Each number is 128 + 24 x the weight over its row's rms, rounded and kept within 0 to 255. Layers, rows and columns count from 0. Numbers have three digits each. The size before them is the row's rms in percent of the matrix's.

# layer 11 attention output (transposed), 256x256, rms 0.0989, rows 26-63, columns 128-255
092:114087112167108167133135115102103145156129130169128124127097123075117118134103120161125122145115168147106127098134141137146125198134140130121094129118142159120123123121075147125127105144163137154149068100147144134096148135175095146170148153129114109116129126102136111126162149091120126158136152125143129144169129138127120140150110088117109167144098163096122145133128112112131087102118
088:134127140123145138158139109129076146138146121182092126152102120157104132119133156118095159123171130139165129121129135146132103080126147138124166105127137107094092138112115136130117150137135158120107109101170102139190139081158131090082125096120096153123115125124152193101093123117116087090117122142105155141150132107098164076120154094155129143119082091100110137126118109139146109094122
086:121139097076122110109125106156150150157130110104133110128094105131140113153113115151142107139073155100135152143108136138111106112101088138133139122145099130069132171145156138117104159099128097171094134128099150141121134174149135152143121124161154091102144122176097120135112129111131143118114097102127130150109106084131101165166093146203121152172139123130097131128114139133161096164140
085:131152152063145121112119115106144133100111129096126106101114158114129140123138153120122136109133137151133134120125118160161124077148110129105099129113075098137177147106106139111117127081140169164161137174158091117118087125139144097145119136129166172159115143127118132111118099141142088128134161127128114125086107158128115164097083098118171152148175079143131125105134145126122160128130
090:126198118147116164150083132082106138093096120115139117132089122116120081126132112166103130124146135112122129145143118091146110128143094143109145117115108113089121108167103152129113134083130110122136139176086141121112120159160134139123144144113086101147147149116163103113095094135184118136142138120153131147143141099103090178125062106130147112136093154126116139187100141166106107137117
099:104139139143129124145131106101130158139143200029151121126116109092155121133066173163126125184152137141138122083129132131109145129184109097109107104128132110094146111155108132145131129148153184108152165104102138160144135106118146128158150126088098114125072158091117105069172116175113080178144130135131091124097156113109128149167156109148133097154116146124095129151078134152112161137128
089:108148101110126109123087141144131105161121153153108092148105141155130162160120152130159093119119120130143155148166172094099072181103152112107104103156189107143133074138150157112159126125125089160141128135113168124128107121155133113131137189141128174130119101154158126125097141106094151134149185131189106114120098134092114136100108180152089161142138147161138134118114139133112142140096
086:138087124120142145099135100128171107155114088116152117154066142124141108122126120155159141138140192124135089127120132147177110102117132167078127140101169155165164131101127127160128116120098112120126125163170144098131123111136086157100145162109103136124116111165169125110109126148178121141144196156123157139122136115110118157168149104159114121116145113082135116119179124102167152117105
089:131119143129141164127144144151099149136145122135145126106126094140117134111147162128157147116076164137131142155161128133146089144155117104109149158102134129164098126155131135120137104129100158125124121136121122085134173122111125104166108095071084176091114153057160124097093123136129086159129146114124121132142122091119153115146141105102120156115132128103192154162142108131114135096122
094:098151117186159140138137161138077146133171133072109134102149134069159078130122112107152115098092145136121104114124103138142142153190083148139138136096110134132105127158157112151107126123152095160155142141126099157132143134130109149138165158139131174118088146107151091092108101160123112128101081142127164117129149111127148120118110145115154076102147152147113142107086131185139127140092
095:200098136120128164138099123154152115090152099135135127131097114145189126127122161148135153136114124155134155137178119102130072086120063112124140135111176105108150121142148178133133095113159063121150124152130156101139148099144102142137160156129148102137132145105155115113118120100183084151166138124155084165129080121109149173140134155113097157085174108162111162107107107152121131142169
096:169123115156102097089121113158129147121110175105128121123093099128092104175130152076167152139115148125109106086159085092149098100131117101151159145173121113116152092157130119117146148089131130112149151099136168117102202141112141131128118090160135123122110153120158123087131119120084159090160145135148144127101111079126148158171158142143109118117138078126097094143143122106168118096126
093:143082117163153168096108130113162109167134106124145152179160154156114083121126121114125121100165098095109200114125152124188142143139110165131126154156123135174122112105149149136119140170144150122106071140134132142084144091176091158093111133140110135072136074110159123163101088153144109122135125113108152107119115142129098166126141112152150149114085116140136129134115146139132146125095
096:109163139144116143140097137112097131169155145129126133109092128159116143112126118120129160073147144114117137110112119158113087120131092126156165149113137107109174159105127098147132090154102095083172149088121141115134172141171158140103126123129141103146121134084170080119111140138158134153137140123138099147125116131148160160174136114140107163114125105112153164104085114120124102146120
092:095143140154157124138156139100112126173137130104155130111121102119162119148152124133114123109141115124124136109125153149105180175145112133067162117112107137121172157110113080131143127120140146086134124181169146132107145145108125172111157139091146148124119128158156112131117125147069072199088090149100135125115117134118125067170137120134179109158115180126135131071135133128081128093120
082:144116117132136155144137137137129129081081116149168144102101148121121124133135146138102123182072111134164137141167141154124101112160127132079093091105125073171139105137098150126113096118111119132121136137117136102091114133155154138099117131164131127112129144121124139099144149104132143134168150160185139126140117131136146166100150150107095178117141135154165150116129116132143160135099
087:127153132166123089155104105123132161121131092136185152119104116138160129135127107179155147147143143122073104164142113125126140121133103141105119149147107137138145086108142149171121124115105093110134138126128139106124144148167118109146128140110122089102137158126155138132124143140146168110038123150135125109113110100105167088137119138125138120113145094133168119115109125128147130113138
092:118131110163134129135130128159085093144080089141102113122074100120135091101125114135151143150137151145100088192097142128126120118164120109094139091140152146139124151130103141140076132134149114145161104103143109139152120158107119115109164132115083140171127136140148108117156123131108156141103128152143128138165149117125189122148119147096135109119182151104164114113113158094112142147118
096:110085133132140136133094122116109157183122127113126097136134113169141066128159122120129138103107166135092126111094116139122148135139100136080147080115129093094148144114134132110137139126126110118062134105119103103146132100139096119185149173166117145155127129137110086138157123133156170140147115151138125106123120106107153140124138107173125111124167162129148133139114141134126126107072
082:129151123098098156155124139148143097120109117144101143170154121162138113142162174079166134093101149145119051143095164137138117144133140096122144133142115123173104103129133134115154070112101134158126153142140131117119156122138135167112102120102117151111105128135119102143129128115169178126116079134109126147121128129139164136125145169120100111118113151105087107093143101127085135144143
090:142125149135146105111181128123128132107121099135122122159109146160163143156114136066148086134107099190100094160132158139183145122123108090077108090105136091128113172140086105121120104136149144118109159160139121095154127068121172141145119116144116105120099151125109098093072138151129142126137142142121163145104128134140167104104150156108120122125113163117164130078140117122162161138127
088:129151130125107159117172120136123123163124113101121118147151130122144129160141144115155120109139076158122140130158101182140160092134098133110151165163104142169149107115094099147107097139129153161098082173086129150127089117132106117150120159071152084096121145164107131165104149109156122122128094114132131153074110103112131172151118090148180112142106102101125148089144092125130136092143
087:105156131122139151122106127143165123089111150146118167104131107111140163114103111132142158130143111142103114132138144129138151105111082075150073152095156166118092154141119126138089146160139114113141151093101135068092115110158165152119117133159138113091090129106126162129137111157137134154099116111123110129194095148111157133129082160138130124106104145119144136116126104120130123196109
087:111130140164142159113146168118162121122114152093129149111143125106143110159158127155140138101169108174151109098123137151110096170100137133132152158117136126154087147174099146077151108127124119178095120125139158083050105112135137148142145130129145109122124157131107114137136143058089149152126131152118107105106118122116122113139141119119139129105164172134071120075170126099137129124130
095:157119129116116173138113151146139125117091127152133111074131105131109094151150101155119143166132143149138075152098149126151162106144114132108101160146101113148137124099180117131082112145155112131085131167109102142099135105141122127153096083150149092136133108127092144136111131154097166178073095115146147164134169092127147060160146115125151142150140095149162123148135152140134127169118
085:138128119071104129091080125136128127110118104179160143116143179107132145108121119123113113130108117121121164138148113101121113089072141172171132155134151147114111142128109122122142145110085142128184098119120115100123116162133131130146119158100131137104147104115097178111165157131170134108114129104119100115152128112091118182129113141161151105104113067140160135102095096130144095130187
090:124125139141159158151108131128133120139099090145136118167149105138112096157116122151156138142091133168132090144099129153154140111104140099104127139179149152138121098122133148129112141126125148082092120148146130121106123118121171101127104136099107144141135116139162115173112120128109092137133084126104158119151139125130163116105172125156108122138119122107161093142099136153095136093105
086:118107120086139117117111153126122102127119125142152158086144117159131097146115132134120137158120146098098089103082152119167133126147153105117096122120107132093098162112105148109107143115119137132084139125121112128123129144127124140131121112143081121144141115101135151127149110125091108090134134169099136162144170143141127104187155148091102147127101141163138127172110154143108109146169
096:133119135146119137134152143135128087100105100126128109096103127099143123129154126113137136149106127118167115133152177131127159100185152091098084131181153121107117141150133158108146129104137106131102142169136115101161076141090133075132106150091133104166126164162129139148123110090089117123147074166101128120089116181135151112157141130127102117150170137115146137148160176144101128124122
089:116112109081080151148100130142134111082136135167139132098100092155078146132129140166108126115087167085152099117092154143094109138124121123164172147135142121094064103152163155175134126106156132129133108152126153143162148128137170069120172136175088178120124098133152115114108127119160119092138146138148157143177133132114109136157155110124125161151122121133053137113103119135130113131142
084:127134129091132084103136144119125131184155147100137140126174128131110141153108119146128106175143097132163087091153160164098091134157140108106114116136102143140124130112114125099094169077154110150143135135159095134164147147130167120148115130131099127072111151109129152122127170125106149113138123151160130143076145106128148138129156125161110155156111153123098140115126127150155113175190
090:126133145142169150133123126097122149145123135108130109145152127136141117131124159156083097171179090093116142132115167123146127143081086181107113118106121124149107129121152092152130154121143151129139134137097139120117151134153087109137142108124109081167136111135097091136120137133132134185120178153134121070134142103096117113170140122112097120142123196132115147123083133136100147141138
092:140126125126132105117146056073104139135131117094157142150117134083136099087142152132128118125109146145166148111110072142089146134113138144103122152154154164088160124137190112173142146100087085127115103114122151121115152107112187127125119090101126082085142145158113175188144170097119098094125106116145149131137155139127082109113132095157142110158161184129131116127132124137121109119148
089:122149124106094138120122110145176113126165109097151130115114144149101131114111128124155141134108158098098152123122086082137096110152168135132144127115154150119115081119106109120163123106116145122148112131199169122134159099129142093096081102127171156171101147158131113086088128118141148174163143137146117113121133197170125106118073123158150144148186108155158158094106126089121142169105
092:154132142121116109100095156200159134180133136125125110164137159140139140123138134150158139154094123140116130143115116115135147166146118093091122115159162139109164102109122151114127142118124175144123139135125128148114107112158132107145106118118134103110083112115123118117090148161109145124137108098149141116138149090093159108148137144156164078113135133147148122105106146090145185121089
089:133109123114142105118124112168155105117083112147119100146108143154130104112136176146156143112105110106155146126084136133110150128080149157169127138118168114139128128160154132142174119135130103171159127110098124134092098128099131122105149153129104136106114136178133099128105130139147090108144101121112112160142170103112140152121107086152099122108118143122065145151154134116127148117123
096:120123125059115122106119144150078099124093128153130151142120133144110101120157103143165173143142142140146105155130168135143121138136154111133139152161148119109120074157128140120175104149132118093129153124083136131101190107109096110129155111123120128099130136127100146118137129121138156124087107122100134172115127107094133178070160159135108114138141093126081121181138129118119122149124
083:110146161091140122110136141141099120137154143139105122138126107187133136124156134103182142170109145141132115105132151097128107188107091096115103110136140128074125110148100114202155115125148140081122117117111151143199148134103145128172125088150080118148138123133156177132123132140122150079099129104129126157101129105137109085098139214096122140134090119147145105098110111130120146133121
# layer 11 attention value, 256x256, rms 0.0437, rows 27-63, columns 128-255
090:143130114141109127156124188161135130094142154130145107116142147098150130132108106168157139128099097087078152187128131124163143114087098122153121186117108217128153149126138142131128122096105077093137161148146165124081118156073152170186123131149144126132110138164124092124173096100123161163106123117099115113130130144128095139104108153102156105126133165130127142110149120127088100158122
095:133147136160147120107128107090134109113128138129127104130162171126110115102127128115120159089172132144144107133162142112131161128155182096096127095126136138174149114117147118125100127141083126132131103127167132122142106056095126106128156148125136145131108111129131114119146157131134089159177149141105177133146125153149153113095169107106115124121138116169165134119152091107155169143087
085:122160129171122163135124125138112115177123103135157198147133121147131121145137148104144165137084129101134113151145108127112107155125157153140159162155116155138095149123159131119124164172100111151113122122085169119158184096094164149140140130112129124098165144093125128126128131113130130133150122135125136128137118117163117104161140144103102134121112160129098123137117148140122142111085
094:126095130104119101099131123156148097138153125156110114150129107108149138123100162111149131097141102122121118112110158170123148150117173105122142156173141137135126135131140108132153134210147143129104147120143129090171125121094123153120112098100166141128139109136125157169152164119110149142112106152125121112127130170133165133151168117132116132098130091109146112083167156126137176114136
098:167149129096140153131136128130147101112092081197083136129114142131129148113172097101162130099127127110128133126150121129155105152101137122106131130097133163137093121111128139122156168149130070149109109147127124104127147145111129100103115141150151130129147100146118127138097126120126168075132141103148155132157132127158123146143095117122110123125153099156141138098171130128105098122159
089:124126131143114144132145076113111173106126142118147158156127139115139121134143117115101148120156125115113091110128071162106137110145081114133144149140118170151145142126108148134137112103133161135114101163164091140171173157123102149085114089117116105117103123120129136158137126161181160127120097146103080167168153115122135130173152062129141162106123132097144105148125112070168134152131
088:157159130112110138130124182100114173096125149145122149093170114147108116120117154106111114110123113108119139131135159093126141117143136087206158126131108129149104147156139153137164147147172165140168147109103138175120143130105152140154102108142152135153150121114137131110122177119120128154163105142145135136133121129117131141105128139108122118150134121154115120133075192117107117131102
094:109143127124096108114149120112123120129103109130093156143123114103122162081165115139134083125162122139139084094110109137126148112079138144124126135164103105108139111144125119129106172125127102158161112117118124146131122151140164149118147149120203099144104127162119133101133154132143141125120134180121086148100133144135113134128119157128169130141095127127071131106095136110127125164099
094:138096135107103113094150108099121104102102112149113142117118124111119189117129129127116156137166102119106166122123170138116125140081165106110117104150128092095113109164129154135125146131112176115099120107111133076138140141139138096141109126107142083155179113143133146103134123149130129118117142134122074132117127152156097135123140085112104141121110120103091125155154139114131134118147
096:080137143155081074099133104119141144151111149118121156119153152114100113158155100122144086121129131085141151143126150159130173171138121126128137134144103137140076068124118076116117144159120165151095117088142073164133171133133136109130109125130111174124128145133139119132129124151114164116089101123109174112135111165141131097116137113122132122149112156058163094138126183092157134138139
094:126145135094157149156166117109130106131147076149110115134161155155122115116155108140152066135137094130138084157095164157091153153114120119167094070096137115140130172099172132106135139139114134200131128144103091114148108133166164094147108154110126136106147113135126142132146131099152100146096130120128092126151149133136109118108096105114104147139148170166146143095144126103143137170140
094:104144125114108125138161114151111137096126156148124083079093091084130155096108158148140117146105128121123055153143100130093144106126155102143132132139144104128159171125120127147144100127105115110140179123130120129151162167109134125142144099123120133161084145141128108114142160090111148177112133122126113134144108106132134120134124144097104075112137157104116098140156158100112128113128
096:140099130109113140104169123100147113121130136139109133136169121097151093150072137170145076182103085155112139139143127114120164150159144156100137147113142141126098066133127137086149175082139148161092118175119087121151126156117118116146157097139115099110132135178127170106152139127130127101124163114127108116143142118119095114101118172122112146137140154103123111124149157124152181145197
095:186123134109135128137103122139127102083160154131107119142130150139124149138140141099124145105095132110144159152140111101139108116150132131118085160146151117122143114143073142142126130136133080139121153061128140146141096158123114154112103117163102104175126084123154116143096152132145191067175207126114109142147161099135171115086136117110143132123172098108118150196088157108133143151131
086:091134121090115139100143106137115115168150121149085135119166119134143184125167145157118104058192153125098152103097096119148116155087123116159127128175121146118122136134147105105145129143161128138101099125158119127186169131130141119149103082077112133121151089139122103161102105145130133147118093127095100138098135111111086125130081117137171106096150082108107114192106128128132145151106
087:131121122108141154090196121164141110136169166091062107157137168118091134117131114112142123135137133134145189107107146137125165124126157125141087116108192101135107166147148119108136116089161136114123137130122125137118107102093149101116124154107142132118152130153141120094107095132120112133203121130109092192154151114150119149144152118113115125151134172138141128133139173126123115124137
095:143124129117099119110117124082141159104146151157155147121155135115151152163120181135120115122123127117149185096129135131102117164096143104177111198132131109106136090134134118143171107114073151089126146151087138074115130102130146130134131141150176098074102132091115175153080152106161108136181142147078079161100120134121099118100130141136124124141119101143126173126098118125134117135137
096:130161125155144129117150107124129155138135128127118154118120124100146157116101151130123109164135094129123101132182141121127130136153142089165099160133158177163094121161131138126117075120124099157138124149140117139123143158134142068081127117115140134070148128118132151124125099116101111135121141125077104161114110097152074120123105128098144141140090128115143123117119094109115098142124
085:132122129130121126115093096148123122144158120091119114111148106123120139107077131158089127143172104135089166135147104134117106120120109163140113171126141107109149183155157126133143183152148127133127132130137116124118124123123114097156097119124148129118117130087135178123160106099097123097123194158112104116123130111101084130111107106145130109128112108107148140122105154074151116119102
091:114150120128096168120081085116150123186122123117098136065125097102140138133130131176104175127153160100168143110111105095083138133152132150173144155137103140129147099096187137129156154140141118158139118091107096154092118189139111136138118117147143147157142123117115152135150112079140123128144131169117098127146115124078124129111122118103129104132112117141105139160138125123067125117108
092:153141143113138121130110114133130134103145138136155164124103164161132136097144127089089123144146170107118150132093164088103112158163154154114126083144134103082134116107146146106150143147164122119154146115155105098116143147111146170132147095161094171143108137112149159091170093138095160102127139174136129121177082133169143094139149167132139131110161154138130121155093162124126132146100
092:142097125139102105156124132110102109145141104130091115135146146111118069152130141134106138153145166117127130142099119103114095142131106193134163161133081105141124090140103120158136126103091129117098094126138138174167154124123085102141131142094143152138148131109126120095137126085120106120193103135142168123082099057138132138124166112104102102110130129124127114105161129136132102084112
092:150125132105114111167121078121071106140150094154117133124144131155118141107109141105127104098057125107136120128108136133135144091106093160107162082142122137159157084108151090157151140131117121121150130122102111146162129104142132116118101128159112141128131093101134138094109126193120113120158105145116104147166105090106111104122153116161148109155105089139179155158103120122107126164110
093:104157130141164108135149137118127118151185124123126149125134172145159123133103134134142078084094137114144172117117135088107129153131091150116143082112178106137127155165083115141129165109110104110192129087152151125147116102127114143150138162101150146129145146119123129121129141146117099089204156174103136086133144129146088171103122138123108133130108101128099108108124074119127140087115
086:143110126167134138153157136120124105137124151129132160173138107145107100146140143133150150163132150108098132112096142140156132142165090090115120105116097105146123111113135138141101130131159133122108142146089138135137150110143154086122159087118104126142120126148147080117137061135077121127133151089171154132076089144168104109155104148107084136139138180109119124144147173123144147109107
093:113136121104117090130159132173130112107146152128129119075134117125116128088185162133126132131138128117127163116164120088136140123183113139154091132115093076123105179098143131132109137138122093187124146086151153128167125172138060150140158117141176128083118165121133148140124104086088151121103162092119115150156115117142101122155132154125145166100089181143111110131155102114117131117131
089:130138128146143118157089132158139146117134135150103085138136123117113176121136124102126133097175113179169178155163122138098072112140081155136134173128103116135151110118127095136113120144125107102156129140124148122129129157142127113109134154116173137106124141103135137154138122145114128177134138075157137115120129136086137135103138141137139110110116146112128141102175128128105145091130
093:125173135128116134129083113146143135147149145163150133140129140150122150135130130140144124129148126173097119138115106130137107163099138152141145129083084154122135113094132101124132102206162086100125101079111139140062156111138136160109144122176126162106136172105136127164131191113144137132122148101133134107192140138118124131122120119110137144102089107143135131140090088119133151120115
093:126170133124145130143135144109118122108118129112125110148160145100150086167080143129137088130157080113089178159163117081166130115083129103134127096075136127160184132111124111117137133131088132148154132084134131150104126131131092207162119117105193108144161171136132145113148098132121155136101091151107097115112123154149106124097140128128142127145088154073143109104138136093131141127111
086:147130136141120183148109124109133106053112149154092112135111116096125175131104143145110120079170173140119178148123124156141130113116126141135129109105168074100148115141146110139116108161082138137131126107123133127085111116115113141115158130139136095146140103161129144140161103170124099109143115102091140104206084131163106122119117118130135102108155099158144140132125077141119113156112
092:118094117117151142109148142127129089085146130161126146140101188138107182146113102100134141082110128121149132133128081131118156109189158085107125125147134171113117099127072140110102124129135112147120143132145138147152101151107162134106118158113130131114124109146117132125145086140126128091125110094136100199125096120123118160125133133157191135130113094148157130148150153137112117119143
090:115101121135115130125130166179111113109109121133137100138165148156112149118174111131117138094126109120141163120158148120164157153107125115117129078133128114153119100120083102128144117174182143129138144109106122118146102143150089160094138126145082145140110061109119062079097099143131149137117127142107104090114131154178156149135130145131151128138122073161138149122124113129136105132110
090:133163129126131131110140157097121124119092126143115171126124173125132116132166157113119123129129092139128117157135152159101153139081074128155115167150119133135164152133145147135148130129143120127139123088091093158168149112127120143145153175152068135129168141098139099166147130135129116110117145123122137141105142065071114138133148111121106121127088127090081078166146150145169097098119
092:081141127127125148150151111057127150111121123121098146131112108115129108116145120106134107137162139132132139103126122114098114110108125124154100150122129146148070111125103136162130125133162084115136090124113137137156166144126142118113147135126095136125123172124129136150168131108128096121132151121140055127139086139168081151139148131134101129137093130113093118123170104149148071134176
091:107135113118120112214115138087123175132152139095142119112123139128113118139141116107134130135144140143132119113152123124137121089134103081083116117118094141132100148095102109144096114132128142081129160152138140131148169094122084107119096090115152121146183142102129126093125103120133154135093138129163161122129109143085131123123134174145145152162140123178195092102122110128134107132147
097:117110118168116115159136087111156157119174088133113080133135102078147109124150152109114109135113137145122111118119120117127104145069110144125122119105119127173093140105110130136119126129123143153162117155130114130146115113139159116116097166129156140087127135091133101123155109128120122146153138153134123124132137156167122113182095105120133133126120144152174122069113098106136141128123
089:128092131126118118122125079131164118142124136115138135150122150073110119116133125138114133106158104151118136164124088136136156116114139167119139140113145091160102138121146156097136155097126125170155183108171130137115134141151140139082130148089190129136079111096124095171133108105115113131126147097131136115196113178149148167164140100136141113133131156084133142111138092148100109116193
# layer 11 attention query, 256x256, rms 0.058, rows 64-80, columns 128-255
096:069145130117136106134135111114127140121086111142133104110118092120138171117129156122108104135133133129089108097170115135160129095142110111131089116180120166147123108094118157146140125102130132092151126131133132120096109137120157148134082105149116163137124150155117154142114120091160128102121152160103082145142127139100147116151108170109123142122134157190138129126133140157128151133114
102:140120117101115112149137135120094159097076145128113121118136166149102135125145124130152132151073099071090102126102118089168161083155115150132119099122145160163185118136083107110083153116122167169137082170129116073167128118108155147153077137118123156116162133103121160146089141120120109132110108137056154114118091173162106128123132114117130152115151122148150132108102100132132091108114
103:136117125097122135147134105114106083120079142128097142135135152137162067101167103146159098120143082134167174103122113108113106106129162122139145137147136152128126134164175119109147117104106134132123123108178116152120133143125161131158101127100128127198156112122118125126137176127156145167114133108159154150097141139116151120150125119065098101145149102116099113082159133120141123113131
100:128153121137110146125107160132144122131128137107159137139106148131118099107156165107131162092138129151064104140138149110104087091172119141097133149114153171155195128147151119129136099084076098080172151135125124134138127149102064159135126112136091110120152089132145134119135113117120113109140126138160110125138111127148117126160123114127138177138109101123125129170087157102130147127137
108:088127137105118136104127096121163119146121084123154136172121102151145161081172159132125140132156123165077070114144142100171129140087115141134093157094144142112144131166112128154109111141116151136154141165138105115109121167146108104103095196126146132141146167130126136094100128150137176148132091124130134128132115167133099139108137133135131112112151109111129134164108160137086125079127
097:073171124105151149131188115142143143114094110082146109183100128111108135165095100151100158131153114143150126119190113167142155155113123144114085167126135157134144137133154136122120136127111093103144131098142173098110113093152146121137118139085120106138102131103123122131144071120131153100181124163125105101140168091107124119108139096153106117117152114134172103118112107146163166115082
095:119162123147116159112129188096176109095158141133115137069136095108070092133109079119159106113148132098092166138102126139091159135125157116151133092142128146103163103123089154101150116119124165114089164101154138157173133130143113140107128137123136121116120136125129081140145129141116090124113122151162125106124149115112133104107101138088110143114122131154138129106109179094130124128153
100:153123105056131094115122148121170110125144105139144141163110165181130117143133147104103173075140127181079107151136123131123154138121103159095110158143150171140122122136140106137173140154121116149150152122125154145117152113118114148156120145104123144107153119120140140106154128137136126159098131115122130123170117134163094142127146117134159120127217123084117161128123135152099083139184
095:137138155139114108137116121112085110138179128165136126091139130138147121148131125132159203135121142182138135092140147125128120095148102124105134173166152098100154154148129166158135131118079126130124166184145124162109170154123133105141134152120098116110136122076092121135116165135121086104123094117145121161081150176144121116188177129114144138103124153090100125152125123140161122135138
100:185173123150123155171138132105139147123130111143112102176104147090111152151114162122155134109092147129106136135086090121070135155113098174100083119142116150134153138099132093139091101156109075133126121145111152107116093124076100178085130144125134143136132119155105130065106141123119148120152141124099135143143073124135169139128107093128118165200128097151109142151116138127111111119138
093:168111121191094125119130117151165108151165183120089119132155103123119115137126139102140143132147164151111131103143127146115123124135110142145149099097074084109140152098088148113139121141164099125125131109123129134129148133122111168104175153187139172133108114127139128090093131122095096114136132080151136141126160099117122128127104117100144119139116138139161082161124124117133090147073
100:113127100122144137098105160124135135120125138112103141095103101105132150137120072137113125150137128111126145121142091137134159153124125157157139109126106131098125113106099101156072172143104091128104140133090112133146114150145096114085181121123175153099168137128125111129100095102097128136142126157137137107147188131113126131098114092160140162149152149134107088128119135102125137160127
109:117116115147126118109118131108138146154111103114112138096169139125128141134184156116108115134112108075115105162125146099151126153156118111131137132103105109111126123123138175146141136089112154090123117118111127104143091146104104151098145176137160146138144117134152122145129144173116133131084111147140124086124140099135139109159151170152119096129120113178114073177114101115071104133118
108:125154141106128110111140106145123140090113127123144113089136127170150093095138102158157145157143069144143118098110122132120134091130099182134108167139105148149179126168134124134165147138092105193133090156142122126113157128125147117159108099103075136098170116089108132114141168124113091166172097153138146156100127172126102136112137135122132130152147174084091124145085124101118121101152
097:127155131106132107142136100145107156116108130147102093083116136119095136174125110150099129145104153159124128132133107146076118132135140124113098129134151190094137146157159146130117107159121117151120138127139176106141110123098117160129152098129113151073175095124137131112076115166122103141090110114106108089196139146135131126136113159137081106148132124115150147143137139151167121083139
107:100104129156138117126095109111145115122121136133138075134137132132118111110103155124162142131109175134134147137152153123115132158159170105104144110076087099121091126137117127140160131130131147158104112131076148142104127111133114164105133117178109110165122141109110123110097131162100152122180155100121139153134091098141124098147182133118121134115125144136187131097164155135155163113088
088:079110141181098098081173083096117168133088125159135112131157124102113135110132165111143100128142127110107168134161134119122147131154158080145087125089122142098130113136107152148134096147129118120158127144173148124112104139157111128130135120156133125154113152125101128121103116127182147062146118095141140107101149108120106095108148149093128141133132097121131142167118163137131112138111
# layer 11 attention key, 256x256, rms 0.054, rows 64-80, columns 128-255
096:113143112133105129116133129143142123173092067146127139124139140119106134136115160115108115093144128149091118098178132104143119134156160110122153103182148136127125183108129207101105141133138115131103125126141115139110120147097121121132073125114138125160132153100121108157121156138156163132135135127149137158114086131089147109197143167129129147132131122126095143108135159127128129126090
095:134139138102090143142117117131147148095101135129105133117143153131122129140085113117134132153092106104094108128110092103149155119161123120120127108145124135132150123130097110080130140140114133189079053144109103129128092161083155138114102132131128148108117106103103183173105139154106104145098137128111125086137118168126109142126125149131115119134138123115104149111127142127137050108141
105:127124161077147119164142154126106093118106103144173113157136152139147082108178142154157118118109097133118123128098156097141104107161165142113154156116117140148150096135191089123130088146120090130128123104165089175102141128107111137153047162123120122137161149113151106123168138142144152157131092103150160117119128151146153092175124151098148079124121094134120155112111092131146129122156
101:104149080155139118109097130137113114136144108150161103095100107107147126120166164121142122149125128170090153153146143125145082179159119155141107132067111139149187121170140120145135104117096109128170124096137146108114110176086075142118128136124113120152115141099152111128137129130124143096179119132117076090102092097146160105145123099128075135138104099111129118170115141171136152127137
104:121137113078118146149151132132149138122118086166125119161108078112111148143134156135118097132151103123086127113161122075139111135080102145097085135118199128113132165135101108151114110120075152127158112166127132097139106135133116097145083154131137147102153135137116161110117143142142153147107122128106110135115111115145089168100137131126116118130143113092120130192107160162082123099156
096:084093095122144118143155103123143111129136141137117144118108101140149137115125136157114116116146130155173166127183106153113129131113112178111114142109150166108156125121151179164110127130120117110135135153126165097159133154154146132130121121102119105146134140098143140085111133127145126131148104145164125152117093139103123075129144115139126125109113123110178130110087144115145171100103
091:128166066144094167113110098095167128104146138116105122064132151137128116137124060084119120122152122129114128153092128086110164108146137125120148146145100100108156074105108145118146134119122118093144143095130166140145118155144138113098145128142184104127114154109085112131160107160106123096151144107131105126133173127133107088144079141127147141122130136116141147132141115097123104139121
101:133175102098142102127142131129123117099096099173138145137107128115125125140120126146117132126149121185127119119130112115103112162090087160129113129122158152112112141126146073123115134177101139146147124174129191074116155136142150142183127143092127138141156131106131107083147151119125104130107118127131159125170127105158107144087103122149129121122187100111104176151127135124071110162152
090:144193131118166142154120123122076144152168099167140113110103120134133129142129104139096132139129117149152110140117154109112151129171144123134136112179124144097126140141141124123131149121141109110125165159113127146133135118137123133152094128116112105029115106120084188137158116117102098101136101093190142137098126134099141139197144174110144094135122128124127154149129117134167131159123
093:160168126168129120135131132145165150108121121138118093116090142072101125133089106122135124112131125160149128148104075149120127190156125168118111136162114128124130129117139091132094128182095111142153111128133128084107110166094139145084128129129105131123099117179117135098131122149101135164123203134132122097121094121136125207089112090144116143133132140104128143126107139122123123126148
088:181138102165135117151099142125154138130165129141174148130131128118129114114123113103125166123154085129116107152121109135138143182184161077140197111138114094109114125108099145101139150120132100090113122076106130114126097104114119157107149174170166142111100129122108165124136112149121119119159140105180140142089126104127129160128125088124152091121130150133142112130146118146155122158121
100:166117092126105138107120148112138142155120164083114093118142076097124143128125092130141143156139108111160143133147124149104155102156060194165164108119151132129150121087111142148130161130144098146102145139117124116140158139151115137114188155129152148105124113117124127147108123111129115137124131143130082127135143097097126107082133079156135141090145184115143115108061130105131098109134
109:125117124146126121118122147116137130124107097080161152152150091127108104141150161130132125138134124130106131149110112120170156128111083088137118107111128135101167161109102150148177153093130175114100132129119119105147116154097151136105155158163152131167128172139129086185114117120134099144071132146090090100120111095134107095143135185162133129115134074168155099153095115104089109130161
105:156142163107124134140152125143146105126102160144140082133137141160140109130101101176153151177149117138138123105109128101124154109144120176133121166155148145150131135174127125131127147154087118190115125161141130154128156130111086086187117117087094132078159111099106124141118145129095093180139093149152129136145156182100103121147094158100134100128156127101079148147093110136120113108175
098:130145076117121119129119133127117175106092141132116147089142157113103110135139079105123141089138149112093135160144106135079134178067078102140157158142112147106138135162177151167116118132127138182107152158111135165102130158096135127118145084148109103143137137128147148131122145156111094146137155139141140109155101138091145090140173143208137124135166126103162135158106163138115114099089
104:134079154141127177177107113109169166140152123151123110147096141104104125125108166114156121138174144107091119115158100121122111179101199068153104134114108115134112133163121136082153112140143166108127129101127108148118096097125101133126158132189159141132050133130078124100114121131114180094171120093155128131135116119114127172154146129142118148114138124121141114152173140165153136156141
089:142107088163085135110152094140165119172157094155125116100144157139117130092136153120098156120124121120116115140162121076117111137123213119113128146152119123110145171136146168130127085142104139097134122133145086141141101126139101139086113149166148084133114139153133161134148138170156185102161142098159155160140095115105091124168142163117144122127118145103150095163120140173141121157124